From a checkpoint of a small transformer trained on Wikipedia.
Size: width 320, 5 heads of 64 (1 for keys and values), MLP 1600 ReLU, 19.1M parameters.
Training: a variant of SOAP for these matrices, 795M tokens, 6069 steps.
Each number is 128 + 24 x the weight over its row's rms, rounded and kept within 0 to 255. Layers, rows and columns count from 0. Numbers have three digits each. The size before them is the row's rms in percent of the matrix's.

# layer 3 MLP up, 1600x320, rms 0.104, rows 967-1073, columns 0-63
093:115122108108132100129103142126145137090142139110161157177102094105144119102095093094167131131161115142129117112130125141142148123136132143117168104130154112127123176129129119143172151118138118
100:146168085132112101137147128119144133133114126118124141133122126143131135138117141096150138194099112122127118102118125104124122182118125188142170149124099190140113117136129096126110135126133138
107:127146101148112128100082118113117057170150142116111146127109067143112122121120117140110151109100121118101136108110129132120144126170136121147097130151138122105147106143121105092148151149133150
095:167166097132124095139120176121165121083127076116146126126131125099088139083098080145104141101106137135127115127140103131085092134120124140107153165088119145139170119065079119149115156169097126
092:104140127113142160119151154134166123119134111129170118156109149154106168157106085141105118162118162095138134098094164148186143137123149125156135108164128101116138133135129111104147163110139134
098:169152149185142121142110173089158124101135116096113161111140134137145127132131118128166135142136147142157145126138147094132137116106116165106100168146116144139153148153132138144144103153146074
103:123155118133114099114138179118129117114149145127117136128147097143104070141145112103130148135166134117125124088104129148152195165094130145143096092156113135113108088175148133128123126124130106
097:139110148109117122120126097100150128112098095112136184105146142109139108095137143141117120147095111157099157130171104125126108147128119082091158115117103115171133086109120100126112115110109115
102:145143150120156161111140137141072116100109120117140102106096098129140126137103162128130096136111101135162158126107119130143112128094141102116095136153103104117138093164120134088146155088118152
102:139099147118126116140096119123126056162120183138157161128138142099180121150101123123114144139146151121140107129156120143104113123136138107124092138110068131156079123128120062164147160141141136
108:160144116125156119168142151125172131146167153155071139144149140164118144126128115112127168142120142141114136156125113121090137121130115136109122154100139172146152155100138144097105118166114150
098:163123137117130147138127169133105119116135119104133099135155149130111083111096135114106120144118112087146167148090055130179186109071128069146117115134171119126129135144113181134070150116125115
102:148082081163139138118118128125135121113144175118117094142115160113145121153123106143151162164159105156067105119124133164144184133139121145150149113130115181066149123122146159076126135119163155
089:100121138144125161141114176106113128149156157142128128107119127132145109162164096116149140138123108142147095124114136117131124147107163086131163100167126167096156139132101121101140129152167162
141:149119096097184109128130136143124161125107127142139119137136104094195122120129142134104111142123128108132176170129130155091126127127146124156136093124110103158139115168146091114127167154143133
092:104142137114126139164157167117153134103106120133170178113135119134128151130114149152150101100125112132162168125155126133123125156127141157147159137162109110094137086130120136149130114152080144
094:118122140110159178139147169102132085122115161125174147130105130127132156143162153125121118175140084147146092155165151116130097127136128158169077152137132110136150108111091125153154127129126129
097:150164124141122120098122114159147116132110133123104119107125102162093115146137106169131093146133175108152119200130150086132100091113140116138134115138116095124171156179147138148142167141135114
101:148130125141137164126124114117137116164122149132143113094122172115148093150091122120131123165151109103132109136172134160117112109115120148131155106092157120116122158107154177117097087152141138
098:137101154098146158103092190101150149142160123147133099106122114164110090141117170122116109141107087116116097106149130140121172119106174144165143118156167094159128116114092113162114115173106100
097:152101146108139177120122140151157112150110132126121133072145107116141157099125163120148103070184123129158118113151122116135134150092139125155135096112135066140118156109136141132142077120137113
096:096172114099092111122162141128120149154147120138156133158099135165111078136128134176126108147139092126122119105142172130140145121157142087122103137154127171162110138119166110116094095123141133
103:127110150120138130138141133125136114088143106143126076151117135100106136086135135134139084146137129135127153114105130149116108130133139115106140129115109153089122130088126167165129122168102099
101:165077129111172115124116112123136144155110120160087149150082135149146162127132143092127121168146143135157178121117118097131098148092125122111143111090113123163147128091120139140107139135109131
104:106109133102107151106139190094108159133143173077102117163138141094112108131144123117160091126135086115098175092103135122126144120097118140145133132127098131118101126143118107132143137142146123
098:139173139131130152115120144081122175124132132127151151105131137111191146092111169118120121133102138102120126092123134107154124158113090164120100100133128073106159134102127166158096127134132165
102:108126163138141135139121108140117127109154147117130127115107147133151121137105071069129115101096129080187132121121153120175143152105126112063135155129157103121066142109129100105126138086120131
105:139131120128140132155146078135171118125075169102103095130124076132089158156113163082135124114108143166138118108121139141132121150127112127156122144096083114129092080122099153121081145119147157
091:154113158125120052165134135117115092163115114123126175135075128156142131130142143163122151126176126106138112120143119105081138112114112155127118154166155149219162101110115165099141121128121135
099:103122120115135173173156133119143126143116104139134104141134096144173091108144144138124112142108099126166077128142096055125128167121140068145132077154094107132136122156116125077146133091123111
093:142142151086138139100116109108139129155074149122082149124127140146139128109121135120132146162156128120160140124113159163082152130141142123113162116136169135184126106134139115138112160123101130
107:136082131117113165074127124117106139090119144116134121151127146154162111139118131123135103158114120106129106171086088144096102163113140156099128125135112152152139112148114122115183147154161106
099:143144135146116150093107124161156177180136137136156088147102121117127125178116100123111116160146145120106129142137113139146158111098119121140120148176081115145081129139166115165139132116127171
090:138105116081176134099113120125141159140110140137093120147161132118136158161149141149178121090127139121146088115155172104117137132117124104119117121147143118131152130090132125142117104122139079
088:142158123185137136143127148134139119149140145167126104166117105115123118120153044129114138170164131103126133088110155104127120171169129076120115159144135118148120105146140110160119131130104106
100:152125127091142154102160118077116135131157131118147113071108099152158089183065162142107111139128139115153169118103102108128111142106108138108156134104136141118137165116146111109115141123141191
103:119144134130135117159152121126140134171121166109135144129139153155123127134117097142145116115129095106108138117103123138127126150127129074126141132136115111140076108115121134124095135127166104
104:132131142148154145141135148108137103128150056114147092096162153125147139145095135149073119158120128072118123135169107157134108125119124093169130173094151156143122128154107132151113166117135103
089:146126150096106136112097154142103130144162116117119134118122136134109135171160174146158126165092135095109111096121113097115124131135129140110154108180123147134120113154110103162161145116132147
106:172152189126096114114135079150121111148105103176112081103144085123127126111149172125156155104156137115125126122101133121160093118140162114148148111101153124154082085113111155153109103133127119
101:093155155114138170121117113165116157086104125114102107128162114086163111114114159135120110127108136082143097125117147113117130128125145155142153132166121131158093151123115129110122133119089103
100:185123123141162166130171118132100094125123122139117106096098133135153131130152104116139115120126116054159090134151122145116156130138124112091106090129106116127103078111147082120103145149152198
264:104067142141150113144122106094102129126122131137146089089117115150143144154167133086115181128150115117164132122134112166129110162125094103106137117161133123130157100081070095113097113146108193
096:127114126068123141116150124089111137089155137144155101125117138143131117141110131111186109152147095145110097167087133156141119170095138144136146119138104126097164142152155146099125101152071122
100:091146118157102112132091092114130142096144135102143087148076137109145154098120120085104117120150106089130125100130135123118095139160102095119101128151088138100136137117179121159090096091111119
097:133132121150129140128143135151137142108087139098112119164164122139122100153120135154128144119142137112123135161109151120112148118094102152128130108138090145140141076138109155124142094085137137
097:096119136131126117149110157097117092118126152133079134150161135124119139091128167153064128170167186116180116110198114125146116110099115104101142140163107144094077146144141121105099167123133106
088:126129131110105124109089145167107129106156098132135137204163141143118103162104122105133139153144153137123105103114128150130137141134120103159107140161114137160129140082151057120136166148132106
097:128157158110103145088129110103119151156137100156146072110145114108107130161129148153128187174104166137092074146185120132169155159170115115139116127120131105131129108119121156158139164161121099
098:155164146147123114098089159141145124128071140135137135132174170122114118169079148124145152076145145092103103163095091175117101145141132099161098118113125117125115107106126143062161104116149091
101:149164159123140152134105124137156156107163115123151127160204143122136131089131150137134114152110128086139154143114155138073152120149139084158153123133171110142136151149115131139157147127097117
097:149113104118207108091071120124132161133141137107126136130107132118138116170121117119128097152124141103137160136148132150126192148138199147124112201184096114105152126162131149136144128141163159
110:149130146152093124094162103111120136138094129138121141164122124090122143140138117144129130079090115077127139156140154142088153143112147131113098137099095152140167136147125113110126136141156129
097:128133179124117107130128146158128083096126162140132172103114128154106148200141112102089133124160172123130140158114146116183138186136105153117145099111108124130119072101131124152161111114139143
099:111144142125123114146126166119132142139121129107113119130104146119117098141145080112116101142100141153097154130145130112144125152176140075160087098177094127164121094123114159107140164158133121
091:183087139132140127076110133123128162106092138119113146089091128147101141172175134150102097130090118119102110116129167120173132105171131136157066106095089153149145170133149132130157154129119131
095:100144129152155150153110103125126099124118158140158153154115113083146148114119125171144104110093065135127097080166121165118150137104082116137163111106100135092119113138147104083149082148163157
092:139184110127154158139142143144138162133107142128109127106120115147151167134134155134125140098129098133099134144088156140135122126105138132079112153168194123116141131154140128113102146086090103
098:074115114155137126124120138166139128108128167106139093105124114129144146122105133112176108147140147081119116159157133137146156127149145143135133118117074111108141132140125111090141190133145150
094:084098118113100120134145170111098163099133112119143115111154170123111150099145148156132148157142122124095140161127111158137114176122126124090152166160159129087105124156150130156120165130117193
095:137110157091167145121144119114182119148073109143134120081144149164105137126096156107127166125130141128172135118138161135108100161109099176106149146111103171125077142135143143141122134130103107
106:103155083119139085162107139132101141165113133120119103157164126106098164138089134126104129107089133133126128182148127141070149135131154106117099162091117127114134138117122128154103148155121128
125:132135111073123097146126153085123092077191148147111125149121122115132135134111149103128113135152112134159094095093141154092153123116109105145121130132172110107179132133148173112108139092103131
096:148172099120149103140139133135149088136108150139120167110144107101129128102118121070132093144144177145132166122100120106094113142185141103160166139132133076153105111093083137139156155140149102
095:157109168133129114156100123119179113138077127119093149100119143147115159142120114146127138117108117188095115098081144095108126162174114157137120145144169124152098146108134127117140159105110129
089:098128165106137149145098125118071147108125098114118153141124110092120140134105138140142121141132126121157155128127095095120116122174145093132111138110146099143105100143134110129159117146116118
099:111138151084131122136112125100173128144141132155118164156140127132165123157093148150134164120127086134117151168117115182100185130143146168111149093146097186104115146168123081108082120064145142
100:114116134075122108128106114123142146109130096167094101067127114138115127133113112106116144122124159146158130140164130116117149098164121118150113147151075111133105152172099146142147171125139116
096:121146141164132154096135111121145132127156105135136117112154122097109156109147151150123114103135107137145156145145132110114141124130125106118157140114121142084142125153148193188143135139175132
098:144119117101122142096129096163141074125133136130122094111102179159134114146094132112180123113161192110114112125144151139107171133161147153113105109125114107143142148139123090121192116121141104
098:104076135123143090162118116083072118149135102139102110106099184136130102134123185107134127098117111129155118141105122145138088134108150101143143148129141165156120163128116084109129126172140116
100:146165148090095137118125165111098101139124091114140148148114137126146161134115103167118102153084091116115097113132120186082094158173108146167099118120113082110133101132132138137085143129132103
094:113130166112136141089109088124118157157124155149152108112085139122130105110109147122141122127127119132137161113164168111136134139126137107146143092123116087144086162120126148119129168092113140
096:122085117135073139162164101147139107101182091121054148114110118138154140114161135131123160116170131116131114120117086056127093112139132139162170099154122150110137093155142128142132158126175077
101:150148174161129125093118122135140108110151113153112080157142093147119121132135145100097163127142132125144172114102125075109132125139078114171121150132135124104124139107120144135143145115126118
100:181076119114085137137111112084114148115070131141117126108113097089162147162114164118141107148126139066127149097137154129125156144150147127117093119151126149159123134124119143157152132093140123
098:155140151094116120084130160125112120130122131150152134149147130189129103096095182128144119173115142131142167082151109123085110134140151165091156140144117154115125116138107146110144133140120130
134:144104104107144111128113144152155171100112162152141127123116172089163117121119151136106121138081158091121148096128137121117151110158131095164143106147132136142093116145139117151109131138068131
100:159149155130136127130213122143144114160130138153100096165110129140146123119088155140146088129105148133105104101135124105095101117134150152160139161153128119153143122124111108111134123121108104
107:129085086143143128160095095128153116118109146153129143108135147177096132145122138167162129126179127089094109158130133096119119147150119121112148090139115128107108074160102089162109132137118142
095:102131123118113143117168133102162110097096141119114142115106128140146105135135116138132166136160107134137135140111162125169148143146118111126079102167111135126146106099119162107134116120116166
091:098137149179132135113113124179182150095121119121161119076157152096135161126101117162110094104137149102075144130093123137086107114163176129168120099154082134087118139088104124119119119145089150
096:151130109136137092139106124136137129155146159107105139110102126127143127140137110081104101134112127141138153149168092110139134101175147134172170136119093140121115161105139108103115157114154154
101:137151153143129134130134144104118112110134134165162108151103115133083106080133147131149147118105121172159132149088137118101119174090132118120139197127129171141114113126130104140155116135116106
095:128101149129156133165161154094167151128105090126071121143127133134113141149116152132099139147153124127086073124115130142126090127114108138173162113125119158074158138128123117106171124132115101
099:111114094168134086116091101140142157139153121090165093112108161144125124109100168169094115093144137099136094147133141146166133161121140113137116120144119141086143081130105133120127132140120144
103:099118116142137158118182142136123134132123092130151105128143132086146111114126141141103131150093181137143144132112165118143101138120162136177155145115131128149084124126107080148130104104138154
098:107102121138166121126128113145142102077165121106118129164115106140094111102132127071166100151143102116102121134124142172095104132114073124174114124151077153155123081091080148164077133145100120
100:127140162133110115122145115097113131141098144127159132152170129123167152106111129153099086141157114096114128154121118147114136134169116119108129137141154096173138096114125109148094170148132100
121:144124112109149115141117156117133133133103124129139105125152168106134141164137138129164089141103122135103129118145141141133101129190103104155103096132119115095109108126115140142120127112127131
105:178099140119108137130092163090164183127127102116095162097099100117144157191136172128113096167109150101137147102115135079137100110147112143116154131105157150176091103140092087110130135117141127
094:147122143123135150132091125121144153078115138166132112156127131124146133141109173145109161113127097126130174109098139125065141145171144136133189104128173158149130177122129139121150129119106115
093:103110081114127089129090181111138151147097111104132132124097142107135130101091158091115136164136125117128157148140101125078120129165116138139111115134124084125123111190132122131176106105076102
098:151119132110130060111151131151131151095115063094106137096147093148083144115154176125144096103137152101106086117130090130112095152158100160132159129151125107120125126108171128138106130117126105
109:152116115115104088140106138111121148098097155133124178109113121145130135189110152126084087127124132108148164129133121149056133189097115135140113127140151121140112120116106154112083140118130126
111:143096156118130143124122087149122159102126095091117149127126133115125093117134112121127159103166070129126112094096128133126134126125104078150139107123090126070129148152151107134136185139098169
103:148197130121145131128123135148114139141092118144123106139161101157085137133110142144145121132111125085133069138148128105090153144149109116075143104140121141102102119159128172124139106164147137
105:110158139097140147162108116124146132141151121139125087092169189143169145108111148154073140141094112155150122085155124078119122118168152141100155182128139132131165090135156097119139116121143096
096:129155106095130132157105150120169128120146153105098125120099139177147117107104118107113109162156129163088097144161124150129106110151075104141098138108120085114113124151114138095144181070125156
103:139109168148094150129145116121131173109118145109128115086163172155115162122157182143114141151164101174114153137135168138134135149087143165094071108104154135118116100140127111152136146155132081
094:157125143119122097153083110139157158093121128065163124108089120125133126145120108126126171128155133137094122083117099117141136127143151114126115119128125129122116140124140135131140153138147143
097:133184111119158155183132136154117120117076127144109161149087120145172107140140142164137135151100093122148143134174106079132152134119130113152152147144116163164100091152095104166160094119086165
109:124144132151139168135178089126080123123089134106094120135102127105106126122101156134103128139150109137143121090149109119124132169150115103120145143152144108178164144143099137136125129159112167
094:128133156130127141123137101096133114172100133138074137144130097098158143134150147154119140112106127122113170154147148145127159140118139149139136117180143138125080074138101107168147068102101122
095:076137135127144145083163087128132117140151108138134142123127126124162130122148154137117179134157139158154104150132137120100170155105136126146149140166103106131157090144174133147067106104131127
091:128121180151175122115134121174101126111123119089106138135106086159132134145135118106115130123148129165181124112148133114121130174135113134079144141136143133152129153151127127143123128115133119
101:108136070146144141135129134160146103098086113182152127181149124167141114126105150112138103125141104118120134147094127139122153138073146123130103120125151151151138128124128148135132135120125131
# layer 3 MLP down (transposed), 1600x320, rms 0.0991, rows 967-1073, columns 0-63
102:139098157165134155128146126119095144121107132117146109136142108128158143117176164148099139151127126138121092128123133107143138128090123135118150102156119098159146091138100111150155109173113087
104:097156151128140128160106149123140163126177120137164134136105173068128112154136135137100133122118073166129135148076146132164118112163162158111105080106112160121143098157146151139146135123158101
109:135113145102111122148144153160076117096144173098197081086118109118156090136141118134157092113128127130102147119131114140147134122122134138163170157100110099105129125129148168068151157135113113
094:126097115130126139074139116109126186139108129134129140139169089124142135145113148172137105148165132135107144122120073138140123089184100138062129120135153114109138123130168116091168168091125111
098:136126134134130144183109138125119142115112131127139150109127167161089084091129070071092111138153176145150125128119096113103136117128147140113114134156115132106091120100085156124107098136126149
097:082138117169149115107154162188157130110116145109155131124136169092147104138166134111115114149123121136151133149111120161092142035128136133133134147037139064119149114154132105135104108171110115
094:111079143119104156141101139128105149133129101059122128113099100099127129112125104124136101116130099145111130127144132106164097100135144132103179142085130131124130123084098139123119109148126183
089:180109149111105146110096120119105114120144106126112132107127075098147108117144120112128174106152160119188140090116131094101125111153189131169087134116150113116126097107130158109122085130084117
096:109182160138081181137109077152142145132123145155121169153149115119125113104132148162124118112138101123139121129118135149116111088148068153136107117135152115140125148098176086122159089128171097
105:110117095143156137145159115128113169110120083110118118159128141123128135115098128178113140107125116131165103118162117104158136127128146086126146144117118134154137115098122106115109117129141131
104:107139110097153158128150121126095128130125157130163117138148135120103110118155108128167118118132176125175115173108089113126127154117181113140155113136052143151126129128136139133133125111126115
103:137155116089162138113185107145134107154107132159113131113126157111143110149155108126137111103134151132168088066169093125120108140126118128131140096118128116156165133112145106151124167112133143
099:129125149150135099135130092157160120154094101165149171114105105165165129171110142089118089142108096101097141126112113162092134154122119138090114129143171109128113163144116117125124128107172121
086:158145152140108119150111100108115131170121150141097138150093141176130126080096107120129130091123133097143163100107148159110107106167125122130097138103139123100103132121149160134078116129114140
122:132091160111091118130138112121147114111097123115104141108126149145137151125084121129153132123133076165151103146145145101118143142137133101087159133167123124123115133105144125115124148090132177
092:143166090130183120128067078127094172082156104079112156132105165068107092109156105107101144139074141113134109095128133167084163143150108095132123126082107142159112165100126151110136123078172077
089:109122137115130076130110127138149142118163089123094124103174131122137109130074130106132122082135163106098163124125126170124126141106156111122143122094100190071089160155126140160120136121137148
096:106129112114120137106126136149120167171120169165158135144099122118131125183089145103105064113165142144127169133141081145109120151092119090122146138117118110077111118134097115160156160120143077
102:094134100134157134106127153115092117108150153144146116121151145123123140166153151128140115062116106116105157108119141133093154164118141120100139120138134110108088123136139121107124164121129127
094:145117115166149128116154076100104095087122126085091082083140152139154144150134110116138131110072089187144110140126108118129124157139106125124133134093147091122169177128162132081122174094140159
102:136102123164121141102098182113115137155156092106180125115155104172135118139157113109104141130132155135122109138132112149145120145129101140150078160159131146110152146138139165196152149122133117
099:108133132136128116160129103094125137135137129109157083132140087105133147128133112110153126129090110123144110131174111148083120140163093153064123124107127134107131100153111083150105179173151126
114:117124140135140145143135132115150063180135157097192176118060121139165149165146108116098122105151146161108137122120147129125102138138152097133152159134128138126159139133093196105102144130101126
107:137166119098112078152109146128141168085130169116096142095130097171129093142143102111131082114113106130114132148114148129142093136129146132110131090149172126151076113146097061136135148138145168
114:142155134127143151164165072125122133172127087159134185110151162143103140080157152168140152090164212143143144105123120105108141118141157197116171143155136134171153132101099143125118166088117150
097:103143115145138122123090090186107087143131166171123112136146093144125112094129115099146123146123116124099088121143114107134122141149117148165153109142118152135134156138085130140126094126115116
096:066202122171127167112134140143138127139111117132130121126126158113099144137135116164137123132156133180061102144107102162097127136161119113148112118141075116130166130112174122150129106143147129
104:152140064117116177077094144118107087133143154107151099115093160106131114098176135133115136126094122130115098112103165155084126135127154140132081128170139123129138119141117093149129117137156116
095:061121124138091158167173115083118121140136157138154130116129141131107110104141125105135063144125114114109116141152131161162149145087101128102168155122176107087139130120132167113152139092147170
098:143150136126140137114091102110129089118106130165106168140159110156104142092087136109103120113120134128111153161147129127119107110147108113110101106135138142125099126087124139117112130125162134
097:154141144136112089153117127108155156144083139111180106120138150133134160140086145132112102090163132130125134132136119141122190141137128124161131109136109129144084126076128127137133115101132147
116:122100127108157129141134144112155166099150151103112107086101133118144124133129159071117136164104174090129139171122133121133136091101178097147180133156127157141134139136167125152130154139142082
100:155123126126139148135128137156129136103132096147147182135126134155147160137148151121120133126087112143089139153110145155142137122178112161112168117117175143118110142137094160148111107148128092
098:119116099125125118101116133150149123146169115096114132161106134134146123149167165139114128152106137145128171198163125135152123154100146093103164148134130145130144164127106106160110151147091077
089:144148138125123079133137169090171139089138144130115115145145102130078092108127162090148141133139152143136109166152121172118127081163111167103121120085086112112166139145120133129088130099126136
094:100137130104098081153093106131141142111103095150136154139181143101118131135170094120139129103167155178107084151103140147101140133161124117162115120171114114119108073143119141150106134159137136
108:110087133129130092131171144125106086137121152141152142133124112188151159103133119122159137137128093137129071120170106160127147092175103130124128145091141115133154177143086153132110122147112144
106:080152156146126123136119122134063125171085131143128132094093111129128120130158128119117128115171086171147139113161126160140130149130136084134144164163121131137148135148137148138150104149120113
099:170132119130115089146121109094156118102136121110158146135150127125157145187170124106135142135133136119160108116174161138131096151123128143140167136128112098097120149143140135136109115113135123
097:092117067150118112128169120141162153143131165122120166122170133109094115164108098106108126168117116118124102107158088129126110125109149161143101138099163141137105135144129134138103127091157137
102:115141141130123161110120101158161117120153103141156112113137126163129109156147117148139097122076170163158113138159092085158088105168129149139133128109136149142148128131079123081166116169099150
103:154119120126112140124144131115122103125103150119121139119124095156148124086134121166090095144119136119128103110135149117123131122108105087126139144133152113104133124106107115102102119138147135
209:101066148147127114116159113144110130112130071110142105124115133168148137185145165096112190136157080101145118113084113133168140165153098123115145114176127133124156097113080101091128097155120144
095:086171108136148140117129102157099116190090110167135168112118103136111124134153132136132125095069122147128095104120139162142110142122158138128121158109130161137113125134131120144170185091164143
101:153117147148098111082130158088114126158120106109110128127142099131138149181139121084118112092110146128113118146093092099128076083128090123089114148159148105126162140117136144124138098136157103
096:097142170138129139129096138181130138139106135146132136146132143128118119110129107140188118167077106144163122128135138132146124146121154125115073147077200121173108100163105124102117140103117130
100:120164137144092126100147161144116142132114136102074113139105135162120115143153127120159111142116128156159091134097120145132071077154115142105122115106106138161153108147140098104103148139118154
087:170152102151121104182163156100129064130106127114116165100118097143137119102166134135122160115122138093119166151140140098082114126106165153113127137118138121128096130151135128113140106127105187
099:126140128132159166104148116096122123134150120169110166126092097102132158118134104126173145118105095131126110156148120158119122098143163119137148113157120161151105139140151105142107131141107115
096:112095127144139150151191128119087106120109105143205128147098092132140142091159143104129124146165080150169109156160116119138124151080149112118151142124084138138132154148157113138134167141131168
096:150128078122123141136127143144146138079108114077118131135076145135105123176125135109144105098174106140081112135128132124118154123117100130123147131149168093094159100142122091159115160096148095
096:079173127110104143093135117149145154115124162143115138143078140111172127115144106143122119134133124132091097161107122100122147108082098080128111117100133127116147113118092127111092141074096112
109:137133162109145118149150148142145149146125128111094099124123106116124132132062121148135117089134131147127111125129133142157119116134140131125181094105103142126149138089149109123086159144123126
105:127108084140101152122102092131097109124145144141099175121121144143102150099139108139161089120165135180157126124133115153117110093132114099118151115133095134108141114089122124120151117114118153
097:106123153153118130152145142118125083175135161168082097158147115149115151094132146187132103146150143134168101174126102129163099109105153103143109091105179139077128122094124172110163144092147119
104:136140116115118126082127145139142165129126124142131161165106118133112153127112150149131107104108156149145097158180103189123118153140126147103114112118090105119159120134160129162152131161146152
108:174167162135126152091119090136118165070128106105144115108104120127116136096146111139133114073135111149179125126084117126138155116116161085121127083168091139122082200098122124117089153105210140
092:118080068108141058092165092120113151123114117061106100135133145114111067165144152114135154110087095113166132130115126175141133132107131127123100170111126131119108076080120148145126174114176175
103:129155139148128124213106123116110127123125166133095108148116142157136119085165073133088105117139120110104124106104121125163133153110181103124118157115109141156117138116133131159083107123140147
091:143133143160142141155098076113131148167115117154094147166111096140097113106120089112107129117124175160118137138156110134123128086139147110139092105140113130128156118082127152116117117111147138
096:102132138158132181116150151138093149106126113126172095147140118143126137115147066161152114141106140144098162136159118116117105127093157106175117133189122106130141151134069107140113128143112123
107:125098141107108134098149130107112104120128123152101139125149125118118130121111132102127152130153099119124150128097155121086115140111130157158144108124155146153134126093164119168167129139098176
115:125157092166094139102127177115123109079111160140107168146151095129091136135109172097111161093101173106145140143137153142128113105086106114147101104132184135122141121127138119124141103197126154
099:088157130128129132125130123144115157148145103132144155100103130133089145134111165110124125115121129136125126127087141126117116111091093081096103116140153163109161078109134117140146140146108143
102:123135157111128132115101144129108091115137084158111145116087117135111108084112100146109139104113097131152140143157166096111153176121098159097101125140135142097122130161135147138101093102134097
096:089136145111141173142073136135110092129119120116128108125129158138122120091157139129126144129119137145123168156124166136116073138127146130155155096170112146131107122098129107120137117144110141
096:079132150123128097083161162147126128109130131104148108124180160084121141109173110148074118105092130141171147116139090107089056102153126093151124134122140086148139135097135169161127141149098146
101:119151121104120119177187127132101139136138149150169146121121103127145156125152114065114153115173146146124133118103116115144110105113085087092125085112098136135157138145093115135099112119139128
095:091125125111155108141111135117114134146140159128110120174136127158119123137171140105101122081126084122137201143153156128148103103146093110091127135131093151097098128138140118144144073119126119
095:071135163127115098144110154135099167156085136129129142137129085080121102103158132102099127134146134100110159134126132151130122148121112136135150075129113138108114138121117139150125140184133126
092:149112123127082135120131173148154102138139135128165114104140085156173100108140086166139164120144126125121154116171133116117110096121152170111127159126132117092122158174103125139142117158124171
105:145151140095115113103111143103154175119129166134151160130106147129161116133123130103114131165093116053109112171111145125133110099161136106114105129121111112087120110147134096099102162083112137
103:139135069136136153102096143176139128120139132147124160112142093116120139099142075148145161112134133146122154136127119146143106083151098107166072151100158163128118055161146140147119112137160119
097:166128152097105156107099121086114131132095152143160114149138090117091116105112135106124144131138152108129141114172145163108124169163144148133155130154123092106096134146133147190123138112156115
098:078139115156083136087153135133126165130065133137137128139140135099114114115139107154089155114142180110137126122113143113107132120120148125093107132106149086118110144105148094164115111123146133
093:109135113165137089129099102106130174142128083155110145122161182175145137111149111093125164153114117162121083143138139143129079113137084159149122125117153113115102133171112149144127131176120143
099:157115112151128114109085093107096123113163126098107122110141166124093156136124132094112130140153124144117132100130156143149170132114129149135138133094152081146121150137176122097152133119166128
129:119119096159158078146087106137100107162124130152175125152113158157128137143126110121141148138082147134165128161142095148137142082096119099178125127095089134137101160148115171149104167138110194
101:118170103115137102095094133119135152134134144128101042120106132138126134144141109130137155144122121131101099101135159152104107131122151117103107119097116135141143141112130104130101145093107118
101:115187122111123123135121123134141131090116118097145064133155101135152120117134112134117137131114131178172083150137153117102154097157120127162138177140166078114133146108133151114118061113100112
085:133086098116137100152173106117165146130094103148156123143154105107101133112138129082125129111117196096138139098105088115096139120146148156115164165096139126095097138126146145157148121126117131
096:147140115111139151168151120104136118114083115110140150145110128204120100130106121097132151122135146091149158114146115149146092097109112149097126139115125147148118145123127119110172092152168120
094:154137127145086143082141147170139108146101092115127149075111097143156115105118093149116136119081131107113126109082112158112159139121131184117077167135155188146113080138150134129158077131114122
098:106131136136103157109110116147133133139163115123121118130141105114154112139138109120144187167119142140115127118163061116170134140121122115114152116132116141137157110110131138119128133090147108
096:157160121121099113131118121127128151161147131125163150128134135122121121158112122099098150097136158105147063104181123093106159101135125121125168114124106126112131125098179077113168106085135115
103:118137141058102127142074116115140083154109177125152107117133133098139118095152115141099119169136138098081100131124082113167165142110154138093126151146116132170102094114167104141107143132132120
111:143152132102133085116130118141162162128122116139138147140127106116135148172156097131156209121130134155137099166091134135124091125121089131145143093156127124106137124156149088086113118161117144
101:119078143108147151143123093178131136155126114157143096132067153163155117179119104138090160130123104117098115122142177152161113136146109073126136172088120129121127117129130135123068126118149144
099:104155101158160092106114145153105091128129130153152130169136139147106105105111129131094149123143165114172120121128161165128116088149107179122109104092082122119135163103115156114132106130123147
107:138130145102112128103127107122170101137158105129124104166126123120154151137101148135148087127139143133113141152143151145163130114138127148169144145081133159110130105158163123122136103128136158
090:192138144146120102153111106137176091161103101130126124096111129095120119101085154087122121146157120123105133113103090162126141148088144118148166088133125133139108119114132112132139098132135127
099:126150169186118111095134129111101141127171127142169138121131174096129128115166103139111109168173107172136121183101108191180108124127157102095085159088074123153108121120140057139119137139170084
096:082142148166107150106162091129119091137109103128106123136124102174117134123132100137110113160080136093160164107150094166156117152109148125093155104118136133138132099083091099146110136092125095
096:101131145137125140156106157116139100155125146146089165128113138146106129075135131159148160105091084131066110108113116200129130139135162158144081124070133121133129112128116126121148127106131107
102:168099114131121152123132144110119107104114114149123166162131110174177116109096118128161128134090161142112131165179084127098136113116136094140110099109138117082137118108116077129103159136140131
106:075159097164108096126158112137111138146097094093106112137127136182117101123169167104124105165112102138107163110121167111109137124110149126130078117118125143179111117129078113128181147130136141
108:127147088147120157105128173142100121144144103125131110122125140157156129133149106105132131164211141124108117084137123170109090132124104165163091126164093135088127146134130149143152119127111164
107:124134161143104138097151133107138140123105078097079118163154103158140149109101111104187144114121128101111112100109156138143091147140118155101108125133148112097123125123142159127104162129122153
106:095127101129115104140114101159159120128114121136107139139105168141137131134089110121146197109130082133114139113129106086143136130146125163112155127138128105129112096130153137145108112158148118
092:131152104110161156089122177115104157138131105128079117101104137091147113134149091121098088144132141107121121112106089145123176099147134118134111155125154172135110130148142123100132118125161146
097:101146093141151152124153106117110155138133116117098095166168144130119147126131131125120134115148076147094129099126126130147123137081132124117141176127115122110095136141096097117124082133147123
094:178085126129090151131156091158143126154131127129108110147113097147116146115132169147099131117154141083147143183130105127125115148091146159115149151129140118144124117120140165103106108145112111
110:132140124143149158138162171109119125093135158128181155118135132188130104123131109094107130121150100110155158153146143137146147135111107152132173091153145077133128167122064178093138154140144140
092:124133096137132152049130137122087113096114125111154045103123170128151122103079133163104139160094098139150126098102093117111145117129132093138135121122092114136151186121148153114124151128139127
095:076138081072127146171089148149146128143146129075142160180140170138130137137107101112127142130136099080129117174145135155128121146127132140094146126120116152153106116114137104104106097128165143
091:120111120123094132079135132112135145113127133133136154110131123153150150106122135137138115126165153162109128109106174119111145134095100124131113131125155185158087121121153121113145139115113154
106:135150151125155120111110122155119136143140146125128113138161081128127157145106124084108131126100128109129103131146113157133185133151098133155157135128104142099104104143123079155111174158147106